{"num_hidden_layers": 15, "hidden_size": 256, "num_attention_heads": 4, "num_key_value_heads": 4, "head_dim": 64, "intermediate_size": 1024, "vocab_size": 2048, "hidden_act": "squared_relu", "norm": "rmsnorm", "norm_place": "pre", "norm_eps": 1e-06, "positions": "rope", "rope_theta": 10000.0, "rope_fraction": 0.5, "qk_norm": true, "attn_scale": 0.2, "bias": "none", "tie_word_embeddings": false, "parallel_block": false, "extras": ["some layers without attention", "local attention windows", "shifted keys", "a norm on each head", "value residuals", "an embedding shortcut", "capped logits"], "init": "uniform", "init_std_qkv": 0.0426, "init_std_o": 0.0, "init_std_up": 0.0426, "init_std_down": 0.0, "optimizer": "muon_variant", "learning_rate": 0.00278, "lr_mult_o": 2.0, "beta1": 0.93, "lr_head": 0.00865, "max_grad_norm": 1.0, "warmup_steps": 48, "schedule": "wsd", "decay_fraction": 1.0, "decay_shape": "sqrt", "final_lr_fraction": 0.0, "batch_tokens": [32768, 65536, 131072], "max_seq_len": 1536, "doc_mask": true, "train_tokens": 605800000, "max_steps": 8519, "dataset": "wikipedia_en"}
Each number is 128 + 24 x the weight over its row's rms, rounded and kept within 0 to 255. Layers, rows and columns count from 0. Numbers have three digits each. The size before them is the row's rms in percent of the matrix's.

# layer 12 MLP up, 1024x256, rms 0.128, rows 473-579, columns 64-127
099:163180142156068077114118118135106109137109157112145127131099120152138121142161120093122120115114123141158126142141120128170089125168138106117126103129107165127113076124133136138090155103103167
103:121162136157131139105123159133187115147147145158151098134128138122106109136113120126143135154152114142158150081124141133117112186143148136076095182151090172097139096152118098114118146100130119
106:107142138129131125127103105126094059131088157098144103071133111110176155100094108130130113095156126139106167108140120120109119106131131135159180146140140123123144119146133168125131115117129117
086:092170135119125105105128097114154092146135171098135133123187150174144104162125149122110131121145147103151110105131130108144171121147125100138139138126121127121165104145121101181132115088110109
093:157096140154129118138141154131123184115122115163128097142125144125128126126112136136149125152147130168135152131146150145095151189122143154106152147094092146130177119144124137165130091141133136
102:118114114131148101118161187138126119109127119127117122148153155083099156122135161124152134063128193110087123132154118115128118101151157116144145107144153124165164099100120074117143137126118110
096:143122175110076118097127118117101156118119141135083129122161119143110128129104121167122131122111114134175151181149170129138198116098093120127170134126093175136160122129108096077124140146113124
103:122134099134150132112120157148161101119121153084144153149126134114178135168126104150143122148124161166135158146120119120227127095144124116104128135142117147158140143140099082100134095124120108
094:145134133100127103152157185127149163148153125093159138110154156138088121140084100105118111156135129133159131158119148112125163097157116115119139086112136185124134131135152070102097141168078158
101:146117133157062131154128116137152112096104153114115126103107165095180155146114096114138110133150144125096183162114127150146130097162143122123178121143118143124134068134152114144145160114122085
109:129149126105147172157150102114147130124096121166126142127160130134109103140136084098116084126106087066138147086141150095164108118090135179146099146130124111137119098165111141116148125131143171
103:171155140146129123119099146133090115154135148133144124128162135156150140123139103148155102091119120139143105105141165111134156167122096130142147125170138129118161138117096124168143124138116115
095:158130178122161139138160130107165150152115142142139133092165174101134106143139133118120130156096135121147164159135134144106076130139116131121120145160115130155169111130142151100124113144133116
102:114132128116102122170172122145123205118153088112143133135162152097135146092135144124163117148142113134149159133117131117157113131132096148138118126133143145112129103125119103127144125116175141
100:143162118132145117127161138135127111116128166135138155161182099135110110096105150104157160198123138117126125145142150133118137108115116127142138137106107118123112130121107138119151094154126132
108:167116130138156133111140131128149135110108107081139161104070164140096118141165170183106112090113117136142146092146117161113115141115114153134135129133168096131137151126121092129145153145139183
106:138123154167159138107113129129106064125099105136134110088126113140146060121127084083105153130093104125156109111135113123118080145117076088123093131088157097141115134164133134113131175142090151
100:143117095168170130126120156174134103143180142105106138128162127081128071132126124148119136153123108124120134093133098094124113165155181087125110121107154085118111167119103097110107128160141116
105:124118197127127144125154136122139163118128163116141107114116101127084132126081146146138124124127094134132150131127129119141136088144092128127117110102169143150126177142092125136091182096126174
096:144111131138173098121158112108061159163119137125138121103092156133113149101127091090102140098158149123081109123120151102115136084092118151127117105152126151151105102094158114138112136078149160
106:096140117102069128112099130150142097124164135126088110170096119136140130095097085109106131124144157151148112147139128121137148157133153115090167143093144142131145119100089120139130128149131159
113:123116146146057158105133117146175150117138155094141159144123130114079141110136109135119122099101084139134153071136119125172115111115101160155112116129130146117161119079123123159101135149121140
098:121148147149158113082162095140181128133109098103125159153135156126135159105129107153093100128126129117120149103136115140128144121112127124099095154132143093151075133157149127128127141145138118
105:134151146149097109106173127097168103125175110165164140116101101131108119133148088085138101162097119115082132122139101156186140110158139145144162116120111120108142125121100117122074128113112150
113:129128169128170163095108109164061122162158140117101186116111142105141176137149141123144132113087122168146117165123148141128153165110119121085132134149118132157111117147157126121115135159120163
095:123120131153120115129132176136127125152124161164113171157117122112116114154111116128107117110125167088122134129116174135110091145101125127126108138161102166095132129176105115178136131087139120
102:160127111123152135118147147147129069059141162125155111143129130109130084106142143127115115128135099133086121142139090124108114114135105141124106126114186118123117117113085088116098087160063157
108:130128162112174134147125100137111099106115122121150158158130105182121116143181142110092105163130092149125122110133116134159088144101125124150177163157121113151173137167133125126134116114118122
100:148114117154115165125157119159151123126109111146158144090091131080148090111107095129163149085141096149135139118146117088128109097113110170140146143127118097148122125097134110136106097130123120
105:146149173148132116083141141105151164094113136154135178149112094134134161079129178134161201131141090151135146100143128143122115117123097128102165116094133136179130125112121154156147152143125124
099:108100128125117117064135076124106142095140121159143171149134161136135120160125074123107134132135126156125113117130110104151120111126098116151119094136126149076124108109118119140141180166110104
099:142152128152150098160132168137163102148121141158150156123116155122141122097155123143122111116134150136122149153119087102134107106157118102095130083154123147131098114197114122155123147123111118
098:135116112111098091147117159136164170116123120107137145136102114121130101121138100122152161133090127133113119165154117123144124161065177137131136132147141157095177109133118116183140142136094158
101:104148097111104171124148161148128092109142161167156125091130135135132132165108124162072160145123091122140126142098133113176101153115128141106147128120121144125125125120108132097112107107149127
103:107164154140119151112133121146162073153100089065099144096096112122130127120144134064075112135156150155131141118154174101155132115133181089144134141172144105160122124120160141118157112125154075
101:138142113110182150112139097136176176125116107139118165135114140164120102131112121122096135118114167120086173117127133115150110142090156069106119158086130175106090128121102122145159112146141125
100:115114152154159145164108114126147140152149154134137093082101128101120100127119134134134121130171107129114111128125119148136142093124153148153146113101124149123163101099132139088111117164136160
106:121130141150152127132098109154122085149094131121102119067168146137163109107157125117131107100129147169151164098156129130104165119140051157103155151148156150127126104088138127126116094075138140
087:149151142096108120126146169082154118127118157134150122151115099129107132133100114108119128130109144124094128120130126120103101114133173087122142103137094132158158132124123141146105115156113083
105:108127141139110132104160111136138106113116158102125112135122106126105085155124109147107110115093092068126095085154134123099151126141114115125129155101125163122140193139100114187126106134053129
100:118149096135103141087121126134143117105115136128107158154100127132140136144103148157106168124139151140192137084114161169118126139113114114183074099097136135150132130099128163144131101136090129
103:113151126079146100132115117139153111152152138125127122167105129131123161112087126169116171112140087103126126156138171135164139107120125162146111124137130193162115135154101157171123092132144131
085:093120102091113093167097111105107135100119149182095116143147119082095075124137101150093160173136146087149162135071181149134124103106122114150119121077081104150079111117136091137096184127144116
096:096109127123145117145143114115151109156164156110106091135043136159136116119101132154105112121129130131095144127137159152152152129136128121154112081126116117119113115107094128126104128137154125
095:161143180096095139109093152138138062130122119114154145105120123130122099141120095100156146121117156142127145108160122136150105127130101146114099124095152119138162102061146100124122132149114144
099:115130105123098193152113151132103144166135101158140123136096138129120150110115126129129126108123184153144065174128167123129136130179128133133160103132088116101150133075164088109112142128182131
113:112134126120103181088097129098132143131115123120113086149072107164129118161119109107131162111089134153155118124132125155128120078146094105146128106121123144137105120151102112127136113089128111
090:110164113101135137125118104136181128062139091103073141093115132152130129143161121119145110109119130139080125131177122079113127152179082136148154101131128137092123098134124149166176127130169130
091:071112117111151151137138144148109116078116143121133132127098136102130129141097106103119162122146087095149108112036084110124113176130090115118107134138129157104144112146181089121119102112163135
104:178093131096120095132154124150109101099136120154110110155081127107115119149114115159116142150156103067182123145095128132121078126107163135154130135098097109166111136108126126133138158109124123
103:131152111105181140159169113124084152129122089100125133130142122153089093153103125107109128160154103137125141122124094149176179131137134113081159157121158125096120116065101146116135136134154109
094:136152090100141136117147164147127145150159133120101173093106136079123122125118087128125177146163131153116155140113153124136127152153134139108141129111133149102109134118143131128111120120111135
102:118131104143154151102136108170174137090144142129157123122102157133123161084123117120153105170108103114101143150137048121115123119113120117121161145153115088132120181124169113137131122173128088
095:138106122149153169071157150168108122135159133141114134203111161134098110104127109093151120118128127136127199143152135134094155120117140116135093119115161141103143086114143120103156144154129124
108:132159113159112094181118102115154162150164152151159061153092114103132120113111131142185057150125127109174140090145152121101166155138120174071146130136117135140129104107139102128133126145117162
103:135120106131140144171151169151104117116157160118100123139138143123137164105102126105118118109136130139105161111152121149130129098132156156108121108086132157133144141127109112118074093134110109
083:079108149140100147121122107157095108121133158115114125144151082169117145120093139131124144135124099177120138130138129133112126093140112080169092114138075095138101101095125167136094116096103129
097:114138123093110120118147101125127106108129148134146117169107126142144115076089117126092110134097098114143138145129089128104151150108115135148129100102107112134178133069195136127131130093136130
105:137183165139116139101112087110147153157163083139159138127132128112103112173144137156099136152100139111165136131144112112102108105139126115160126170094136145120136120183135137104127142132126148
115:142151125128158125177122132138140132128150119126110146136116149138106098111086144142107108130126105143104136109149126129115178124119165120100099111147160199110084126145144131152122094129167101
108:156118107120142126123123111118115109105078141110146129097160125134110146139112125112147119108111105150125103133116145097135128160147105106086133101115143153175159119153082124133172134149142140
099:156079108114090142103163155137106113143109092144133106088156154096108158079136141135127129146166146146080132156127123113139150143097124124089119131125145143137150135147115114095119116107102127
112:122142137145119141111123121149127157147141137143086111167143142113167095144177129147131140130110144156142111160148189121139121116151150135081120194108107119104114103123160119188154128155135131
100:078108179086157116149121104133091103138099102116103110109169145138125134105145138108097093110101063147138119151173125096192158084137143102166089164123129100100125126096127111108107161094099134
107:126127100130108157107166152111112117117131092087154078130112153142123093132097154063137132137109099153153123151144071121139128127128133134180094182129143126170100130145105114124135126121133181
105:150139111153134137136100119086100125185149089120134106117110092143092114128116102134125106160111126103141148130141123145113135110161136122142090157125121125125152123132118143118148116101153141
106:091138134121106100147110115100101108154136107111151108146098067173116109136116160140096153129125143135125162146146148093115074135125100151123117087108104096115153149099107120106104153150124159
098:141117138131134168107122109126130162149149153164134127126100161107106135142132123100117137111118082118136165146120139126110153116147142110159130071156136157161100107119147151128115131136133139
094:162149082095147135125166153148120173122077108123144158097128120090111125104137103122143152111101111132095128108099126140095099126125142115154133089093103082148155118118163123114103144116117120
104:130129132147097127105111137115128126140136109115088100145164121133157125120145129172103149084123120172160086152130111117129080162138134158115127097113139100127141147102081186144154100111112156
102:123160140122153096138100116140131095068117140164153129160141176142105111124123095130147104174145154095154128115140115113164128135091123090083107113122110138147105107121118097157135142128107155
102:118111141118099133115121124161165127155134118147139109141102160138099129133083090174112125143094138115128095107129132123137136126122108125123120127149105118095123155121106119157136163156133165
101:123113073106156135124122102081112133125129110110153129115143174157163153143111125165103108075157202106154173117139132129138131111116128108095120124136160142167106129159149157121130112148136115
087:120155126159143147088120134146120147096135135167138147103149118095146104134164092132121094102129147101166137114132138110133139129131136155128119147134142164149133109122119098120115138150136188
083:144106118146127090136105142132147098126145084138163125120180111128087130137074051148155162091133138131142134159127149087102127117139139110172124142163139157114145150124122106114101073116124145
107:105137101115128092122111134151130107117102109103088103136198124123175117101110122108119118139118132105141066143169130121120125127204135081140103122158095114121098158122108083142142158097128148
103:125149079133167117138151141140137136115114129105131114146118175129138109147141127147133132148109132134096140117122176152120124145064145106149145135084094145099143133204166115117098106120107157
101:216103132129117154138135131098164154154144125115130100120148096162110158106118120100115161117140072131108169163117125120121131124099092098083183143125124118118172137103109114132128126119140128
103:128132112129138162104130106174131112132112096171151133116105104199116113104132109141114127135096182108190123130153138155145125135154123137137124096100140138115164150133110141140157145137096136
098:157132126112134128118132099120132151102130146140080115147169124128119073136144112111087117138084097127120100121131121123121177158117162106150147115100124146146130097114134107188096151148081121
099:133081172158131131173125126114166168097141097109106173087110128106091141135138094134097099123124126165112108105118141146123093121126137107112128147151122154119104130142134141099089129113130127
098:108132099155168121122125142111152138162135093114139090096122142131155150157158085117070143139123133153112172149141113101132137157126070145144136141151129120182130129137128079107144141106160129
097:099112121132160117110134125142103129091107153097159132132122131136104100122111137169139143110103128168130166160105137080130134130133095138152101140079193122131102157128145155143110123117112131
102:168154107139115092131145130132115107097165144119145088132135094125180125142113109130127131121131156165135126136125141126149138145170135075122183146107178100157080092123180135095161122104126185
108:165118151100142149142082175127161121112107156106128078113126157127151105161112127150123107097147116145094124129140103113155180130172139132114148128127094120158097161120145135162165131085135149
103:076080085155101146096155164144151124149084167111106092082118124106101100123135139154141130144116125079114106104139135116113155116135123142128111143129161135159115157104136109136157079125098120
110:134120138144171132090108128130131181140087099125130121146150126108154132109114107148109150135117094121160123096171158144112148161103144117151149151089116092151097159101172165125140140135101180
098:115147117129138156102075149156132115107116117121141094115129108118136116140129143134109143137119163167118188114075111144119080123144144112126150146078178122144111121151148081109107115176108108
102:101143154093146164142098110119160132090130128129143107147127127129128097129092071162084154104150137146156127164123146085115141153088110094120177176133125122130129112081120157094107127082117125
106:101144119126107087163145122159096156116087135136116116101141121091145108144091112130120118132140117106120161123141178106178122143082133153132118119134150102090076118184127115130097143115136115
104:159156086136098113102127149135162062168131126134156137106126127163109119132111083128150116110105157129120176114137155128123121171144152124172124120132140159161154101115103095133117124141150153
097:141114157098168144094148113148120113123118150137123105140108074106109140157115156101119117129154126137101112103140152121146144142135133159114110155109148114156155098160132156160147096118144136
094:115153135097136087166115138130134128112152137143102134140122147119131121115134127170121175117118154118111114136171123114194153140143167073147113133143109134128111169143139129127117137131159143
096:101177125189109138125136124157148127142077163123143152154120143143142120127157125152131128098132137129118139127145110115134110113120070145117141146104158099152145141128127141127135096144144102
096:144145114109178103133148129103126125108171137105139133135098148115153117145138135127146097154139117152131113165128107102101099110144099103116135115159116125109128133136061107122142117108130098
102:085105086129152118151068146136136095195128132147097184128117119124102133135119116100148119107131164114158139124152130089159117126110130131085153143157153112130131145062124135122154126106131133
105:127134161086163118120115094150123130115113116171162093129127129101132109117121137123169176135126124138109145122133119124149128157118115120140142197143164126065160113156096180163103136155098142
104:141125126140131159110142132100135177116138087126121113149147154100113128094124114135140136131137114121119159108165098155093125121100091098132152095106173090123073152142145101134113129120106126
100:173137143088152097140171147115097144118147105164111132162166123099135158129096118092157113152156124129103151112130121102137129096140118159147114147088135089123147100175117093110108091119159126
100:160132101160147151137096172123121116131085141080115094142098111079145099144138102130115142116138137124110124179137078121161135133173124116124129168133161119135133119135118133153126088179119140
108:125118132124088128149127092116142133113165105090119115145151148117109131127167117123141146154137137174134143133163117119154110144129133109097180143144128123118138136119155125114122097117112115
103:117093154178121124094180175139151191120123105125137156138092126157085157119088124115183108163141124102107143114173110114155164160094102136142165187141160160154138097104151134094143108115151138
108:189113175149090067159118130132142151090084133090139201137127140110113108117130119148105116085149162121090098117123113149121147160151140151116152085146112113113127122116171064121101126136134118
096:112109130159101130148134164132167146129115112168121131116133089127117102118148157069094136106107119135152126086108141114150091190139105117195134138134098138134144156172108069180099137157142143
114:156109136138130129100135134153083118088123132098142090108088134110158165113087114120162154133128149127145156124138117123131111117133135137166112143119171120165140132157170122111129108093102077
107:163125131114154142115154107138120147127127145148116136140099119127111109124144121115163122125088134163149094101159144150141126121116125107116147078067153122140122141144089122154087135170107097
094:117151141116108163108120113179107108141123138145171122160067134094143121144121099157147126136123132131156128174108105127106105133135112125135112138120136161122129112134165093117108101120150094
# layer 12 MLP down (transposed), 1024x256, rms 0.123, rows 473-579, columns 64-127
096:127115144130153128128148133101112127132130143130132125093169177143129110135140170104135136119158108185167166117115114070080152131123153131106104109127101159069142176098141139100143155085134118
101:122136107102106161118121155102088127085134165125088161120124171117119094071143174150093152117129166140146090120170140118102121163150162116160111146113121129085142109146106130097128148096148154
101:130209105151140111131115131158156136094156084123134135069136147167142103109158138150116145121175134143109123099061147119141089145116140124110094116154126125173161087119097127154127116115128120
093:135083148163164155094141128121116166114117163128125191110084127159084125163109123126083129140116135096120161149128139134207173130129112125101141133089097102092123124107092165164161139141156109
096:156143117159150116110138108148120085114150166142145134144131118132146139127129121104109187156163132097126147122096095097160097159127136133127144084142145131136091141111141088123102159132157105
104:145124141165143123138126129105091098103098151130137124167125088141105126147164103122098104157110112117118129133170089129141120105154107154113142166113131123144133111144144143094115124163183146
098:159134121164138148134128116079135145117151094124096113144110123088163117114118188110146104098126131164111154145142124107133157131130102098105123105137109139134116152166166098143155132118138142
100:139108088124137124122121095141138134105107116114124108138131138109131147125142141158133152125110130148130118121124082133160129125127138130126164112123156130180117158157096135124103129124105101
102:146108115165155104167133061118131088119151168125139144195118086131128136185135159105125140143102107108197162112016094162144164112132148165108125114135131143118113109088106130141150135150149151
100:162113156119150100136119095163141114154143090100139165164126130125136107159181195085165133150148102162136090097120115146123156134132117117147175113083111107153154139137136099077083153181086097
106:146103100135143111157114119099128167152143139165144150114161130114145133148095092104100094129126101133131095092225146148130166114121140146158102153122120085115153091135150137139110148131190110
104:154134125138076157098125123084128126120137156102139141156084083129128130157085135143121151119132131159105143092202130147123147134121138135097167115098154124163167137129138137119168121099164160
098:114112071126108118129170111130118105142147166117141110134131138141121122118159141119143099091134122125116129122131166105098147124104105087092153148121119112078163122140138108144140134138146147
104:103115145107125132116109120085106138144142109102188157096134097122101149120131172092163143125112149157123130132171149178142122107125138155156131138112120128098111116122177096129127089126167137
104:116166164080160133147144166130148101177119130102161145108166138140099155118153128119114124138111112098185141126196116168162135154092122144105122077091133156125132109107164103101123179088110094
101:117135114135138109141150116130136169129106139096109123128142125085103127114126122087148126167130125120136128129158167091116161106157120123121158123111111149101152147158111129145167099105133150
103:097151157160119129088148137150139101126101123145111129138141109101088122110104092087099108150152172083080125110091058150138092143117102107135111139126138113104074148145085114106096128115110098
101:105109122141146143169079119133116128101107167109159149148157131126137117165162119157104121152132144165120162127123145117159089173105140129156108127140158144114145102169139103102149151133113115
102:135136160098128140155127092101157123178128142102162103107135087111150187128115108107152122135155125112160125156144139141168147144133110127147128131136117139115141130083116135116168172120127148
104:131123136100140153131107149115113115130132135120158125169133142155096133160126168115135136125134131155137122128096131114118160139126096126096122145141119177122150113166146145151112149109160148
104:101128137131117110105126160105093136136113137086135145131115189113094144130105134131106129147139103117101153151192114111125162128161116095111128122138105150115134135112115120157118132119114045
103:132142106130063150143089144137141131085108130142158111153117098134112149112081114167126138127147164103138122160175129158151108126123140113105183147089125080127133106123120077113116174120136146
098:100120146083104137157141150155083113121133125140148141067129144158134134125136156122114139123136129123140148182025126131176148150150090142135133126169156133105135154135142162085141127137133170
104:080093119147071148128165178128091110107128154154121126147131069092133119070154124119082109132114110140127135130116167099122129082109152165120142142140129125143110145101124109139142118126119112
112:160175159109154124116144148177095106118134167104132128122161111149171140125119155144128115124129111154119121150161133133174125146136140119136158143125165120130132124138149145125123149156143152
098:120084206160190121103147160141118119104146136179132112130144085135149103123130191151098149138144105128143119144102110155144138102138150130123155111114118110128139119116108087098121164138121144
103:136113123119156128115133108135125123147114140120164143150125139146122098123167149115122172153121139115133126156171134126147121120102083161123141121119069106111150129115125161148114090150122131
105:178116147134186142138118143103137131168138118085124124125159116139171140141145110085157154146108094143139140116158133148136143107104088085145159112118123119085140084100155105118144124117131167
097:151145149148132127185104127116149146103109123149139108118073134127134088109144136111109115150164141124091141161247142179140128136108130108091126161092113096142141110103136121159125105104105125
104:124101131148130111130151113121145150122113140148115145093123156136108115165133134148156137128112105158089152149162109119135125153080157135134140139160104145086128104149134157135139122127115177
097:108134127143131106164124147140125121110143109113177148152175119073134139130124166137101169129107103116148114095213129148125149117137111107151123120140119164112146146171151098155141153136139129
104:119115146146136075159127128118102112136129115163126122144116141104147109087199109123139100132145119129122166118095122106111064145118132090099142130130133146084136151094161098132134129132111163
096:077149125147148106104152119082162114103149102143100131159112165093129103140137180125129167144128119190119148155120108085143110119099107122131129098124107124150121157126133137108106123104118095
101:109120111130107146132167191119102104135124146116117079104176161163157160134104115133091118111103098160137140153119149111133107082153141134119104143152128105109145130129144102140106084120123165
100:140138125148141161125143121139173149145093153134129124123122119108115158108139140103165134102128118130087117153171150108093110126134156126136077138135120111122137116113132124194134126131117169
098:117064112124081139135140145141076149112126099128152119102125147177129144168133154134132129133114083124066113129148085094117131116147098161140095140157141141147154129086156167105113138152128132
100:129147115108107090122087120136119116159131109174133174126148089161052103127115156131123084127115136104135134131143105131136146137116129076148127118146114139123122135155142119118121139145124143
102:145110145161181174096083122125175153142112133135111131113109149100127101113107181135168118141147141101146166140169106149084135122101105116135180123162165139190128153126191111139107144132107121
093:136130098132123130160159100106120149140109111127122128139140153139099152125111132100156090131137121087166129144141140140107143137153140146140142124111129118091149136129159101153151126114130107
102:160157105119122123121167169121139124115155130127085121131136159095103106153094112152112100102144148102131118146160130108130118119113078110111144120122132142085121162152125140158112144138149131
103:094137139107129118111159092117177122122125133129104133118133120082135074135146138123099081109159162140105131104102132146151112130134120188131125193129099080120106061131121082087118127081101147
102:107144116101111164156119153128162130104107155162121086149090090156140170117134138138143146141136119152137140145185146136135163129110129097113147141142139157169148135101145151183107110147101147
090:181081128131105150126128163151100133161170173154109107161087114131088146108117097079122112140124150113119109143000127083155120156130108133171119127146149160115172178116148118107125098121123095
092:153136096124112111115145098121113136166107130084136151156160134135124167164121128106144136130107117125148134154075072128150183112146158119093147119109124160118111126134118167103145118120125154
098:170131137118126121088095147114112150144182106192106113114156102100146133172106149111138114124108147160088136102092103123168079119148106162103113149135123099153139138162132083119149119144102152
100:093125100151124111134092115089122111142116123152170131126094175124150132111093128134109120093149090138098113172141162108110174171144128081120131127120128089148107102106116142112141108115102177
103:113148131111111104107141102112158160135133105140110163117087119127112140154133107180156101162111132133131110139099148123125147113120097086157157145106116084095122164126124104169121089137135134
095:136092134175130115131134134152117115141160132064122106152132151129162148109163162133131087167133148146151104119078101128116124103147175109142145122094167115104150151139135158159137081123140128
086:113120189146091123122120147130108122088084127175107162142169104151104124133097110168155073108160112139171112149016078119120163096140148106128100125121107086090118120133079110104155123126116092
106:160143089137159116141112090089120150186135141109119148126114110117150154093111115139155144104148123085112135154131106163102190102114095144125142136095100119117122097131146133109112070159109131
103:153131134147129140134147171132153105129115150149139171113164134172117129123147127108110140105171132104116146145091115086172171090124121159159163118118132154146144102098143126104128157161135102
099:089083140156149118125133120150101136108129115167106130098112134136114102151115137126099126148113121090130112118107098138116096117080147116114100096118124131156155120140124153139110155113179111
102:117121157137157150134126111188145113138096155158144118124141149168147076112144129100154124136141114108104100120160118124138136117128162137169114124101121147126122140116135143086164155165072146
098:145126138132127151147126171124141122133137166071102135141125117145125116153127130130151138074133157155118136094172151082114104133115153091099138142153103131171168157118092109130127149077138145
102:153152112142086151132118104127082132124153139124145135132129121134153092084158147107118093134160086082156123127093092181138157156115151138128116118135148171108064135115110102132137138103097133
100:123122044157160136128130136144154132112117115104116135126160126131117104153138123123162125086122109159139111141159111106123137080134166149101131128173081080134141128160135116152143105152131112
091:160148091153167128124152091130125158159110111171143095077098116116121129116166126165137134099117114096099120103173164181093078166150123177107152124117173137115152149155122096111112119156168153
100:119072168194080142162111106153100098138144128171150111121140166086163155128126081128095160125123158147142128114113120141081124096107164144132119141103123130103100129099170148042124138098136099
100:156150140142163137115135072165132114143127137149152122085110130125106161140153151128145131155168096122143124140130162147101132111163077109154126123121135160143093155178070147103113167142117133
109:155139120146153131159123125129122137121125091153145125133153125136154138112125125180091131145079114145140122097113111123095104123137154139124135137067158179108121113119145154122142103135135070
103:145114137102126123120128126135094128114101119169195139096129118131134191148177120103124164137152115164148128150053133122163089113126112126112131111110165115157108111149156119146138154135099132
100:101095127134142101086106148114151111147107163144146119090092120130089104115118114100106144143142081122141113115128086166126124130117137142143155162128108160108173153142123135140132138104156136
105:132096124098126127140133126147115154130107113132136142171141122182125140112123121127147109076120122084106175110126157147132136136165132130128115144114134134083118150127104131186134121095109192
101:114152093093110164100096119153130130114135106150111154104148127125143116126162112081128122152106141103102148151122112186127090091129117109106142092167114136119162143133159092121096108117109133
104:096101141160098150109123131121139117145130120123146100157134090169129125158074182114131179117147097124125136126178112118156145075144124121163122139122098107163063129124110106165148118129129109
103:070119116111137117087126137114113126131114115125096144140089139129114147142161149166163156105135100124143141139173128085201114113107116134146137117147134137103140100092121118135113133122160130
100:119160114132111158134117108157115168125098157097109102141117131133142138121122131149148099116141134105146095156153110086127117140128112133112166125113106136112115111129125113124107126143125130
099:139080112141102118094127132161115176150133095121123076122159174107101121078151095132102138097141101107095101100111137103114135125108076157129122136164142068153159142129134145135143154161147126
099:148147123136147097138114120130116099125130135123154149127091116163076115114132139104086139188119123152126110135135140111116174152151119101140141093154153078187147158113108150125125101135151115
103:112119180124113124170121133106122124126100156195100107144099136138099090146119139123124099122120086144125144104086143125093072078144122123094091133132105148101079153152138136156150131141143121
102:168100067132148164179120162085162166140099109103081123078143112121130085141098149129119135096124146096147112149194149132152117162112144106072115128155135120110148114127104140142144150136158116
100:128113131149159133112117100138151182160178134151133158146128135118090122114109108130112112161123137144150142134162094111142154129097118136109098144128136115158136118103136119056170140143152141
098:158120103122106112125129155131115149110105097110114099165141112092158093118112143162119116112123129142136130139098124108142131124125112116131132152128161162134123093122099184142143110144168131
091:125121153124126135138125108109126143148105141119133103093125137128155151130173124143116158136115143172151133139010111106093142116151150118078180177160129167105133217116106158143143122151158081
093:136109180112135148105127127155157169138127083160126143157143141118149121120124103081134084112141134105109127118092123080099107111083124111147136077142120098125085103188131108145131141094127163
093:125112117156125115149129101140121127098101130150120132118119159130146141125115141112130141142114075156135142109066134133141158134142133091139153128119114106151176191101115056114101143113152141
101:109149142158084119151135164143158134125088122168138118105177136137111109110108135136128162107103143129159136115180097106122124140125110140105134129108141141130141143181125120098159164108051097
098:108099110118157165114136148095088093107096108091156137116126156123152120119151101087073125110144162148132135167216125122149129156108122113159154128105145142131122139150104137118172117112129136
099:127153097123134127089137133119134100131149106128127169118167149148154104122075104109147126132113164112093106130128099114106112096139090140131087139143083205140105147107117099119124103128135169
101:083126152073104123174126133146144110121126128122143140094136121126166141143137121123140099128153138103116126109136142139119133151098121097135098137140103130134116123137089120111129138133148153
095:103074106103128141132124117170106109163116122144095163076115119114138131172110085141117116117139136111101083144153126112082151120133158161149132130116092147138116101173148085113146151142092099
101:122135159168138136110117178107056111174107113125116142161128077126074113097134149129113149103147149168122124123101111119123199124107131114137095109110136109125117171127129094117105158122171133
098:121152108141131153105146137109150128137114075148156120184135195150093136092106132170118089125165122109116141174148131137155112165123119151141172127122142136105125126170090076111189114112114130
100:145129124104135093150079136122139141147130098142146103146104122147128137117121168094127124118094110126141164135142109142104097120133146174104125115139105146128180088135147134079128133139145119
105:127146134137146188102101138124171169103124112134116096144172113149102094127119125172090134076117118095163095155216124143135139134112123120105113121154055110105163103123102140116108118101136160
097:104130150154158081133153135134092118167131149110135121113091125080103116117125183081113140127122110129104120147042133094140135102171125131138116138111150140118155116113092090110154145136144138
105:106155104150172184142120107153171141147139138111133131132151110125134104125100163152134129086108124100186103153171106087118124123115141106117071104132145105166139096111131100137170132121112160
094:168152113117104124163128124123131161173122131149167168155116114079156155147086068133073088130140125141123108138078123164123131115125148162121103120148127156105122149136142151134129120148100105
105:134095137109136176102135115102110143104143129112138156079147133107106112113133127163144132116150112130151096105126187128108098126090105147135125128119116118085155149116139158101116116164115109
101:154125120060133161150136145118099118135095128110124182156106119153118176099133154114150085147154107116137129119132140141147155142128109156090109075126158117146105127161105145125139129139090114
101:148144111140086129120076182154156120155114140109125132091159142146160124161155153156082119109143173075103120143141120135154134137143150112125113114111119137139125166147161095129141131105117162
097:171121134097149092128103111149109082133072132114154100132141078100147125129130132172143135121121100122128112141120147169104109127136145190141123183146143122128159141184122132154126100118163153
093:129107154120101133139176079082135144121140131108096130136159112112147140117122175182086144138129142128138142105086117140136095101122164121129107101148134137074140175139140144179104141112147123
100:141150152167115120117137114088177114143095167086161159126175112152135132112149103103160096101145153103136152131237104138136106114161136091124163129122102143135169145127153135125127127136132136
092:196143113169145119102140152144094167117138159101129152151137143155134133132106098181126121144131144158148135127068137116101112143140116115126121124141108117126139105109089116129138107130097126
103:161174076129089110078105155123183130133137166085135135111157139170126128126091128135122145112113124131166156124092105111134125177102145139126139129126116135116155098121146121183093126084150157
101:134100145100177140113138129108149151122102162148144094107156131104125144141161122109136131129133097129130170115172173102098127154107096148111162112148089185058088112123110111152145172126168110
103:134124111138130109089141127106145091157145154182127128124142077104178157101140106116163170119132120095112150121143125093082109139124121111158102108138142105132132132134128130109135159125113148
099:078131170116066102151116115153080107161135149177150125139111139123158083127152142103088137115120115141156125148167091172121121124130163112122128112122170093145147151152110115133179093119121140
098:179151122174145140134119126126138140148137135123128128133130131110093120130106153122087110094103068136096136107165157110107148102112084108119162165117167095064101122097106160123114120102122116
103:176100093129096121133083093127106096168116133096145077154122110107094118135146157109190144138124160140168118132089109127139129132128097110098174122122146127123144153145128103129120142172116086
101:094152139123182123109185154137108150162131142132123128124119129129137189117081100118106131104122092170120089099108147116143085110143145127112096149153131111153109120112097156164147146053107100
103:140098117142136134176117111153138152130143136114114127172091132124136117119148142158152108113149141114128064176047121114153117123117108117141090121191131095119107146108114093153119148172122135
095:144110094131161101159096185145154129163116121142073105074117119149088109139135109110170133144114104158130122156104141122109131139133163142141106122114102111152137129144161140127119083156129144
112:145104128164130122139138136111108118126124140152137154088115121123098117119115122110153147130151093107129166121152163133128132137132116145129107124113150116135121143174138145136156074164119110
104:129146106124113158103130137117114120124117150098083158089126136104135161099144134176077136133071171150121152148171102143134142155153123076118105121132117130118135106158105158095112109152133074
101:109164146155122132118172089149150138127136153128131149124130074112128115094118147141159114114140095139129100137081114138071158134137127081069134121145094161101184127131116115121157108143174098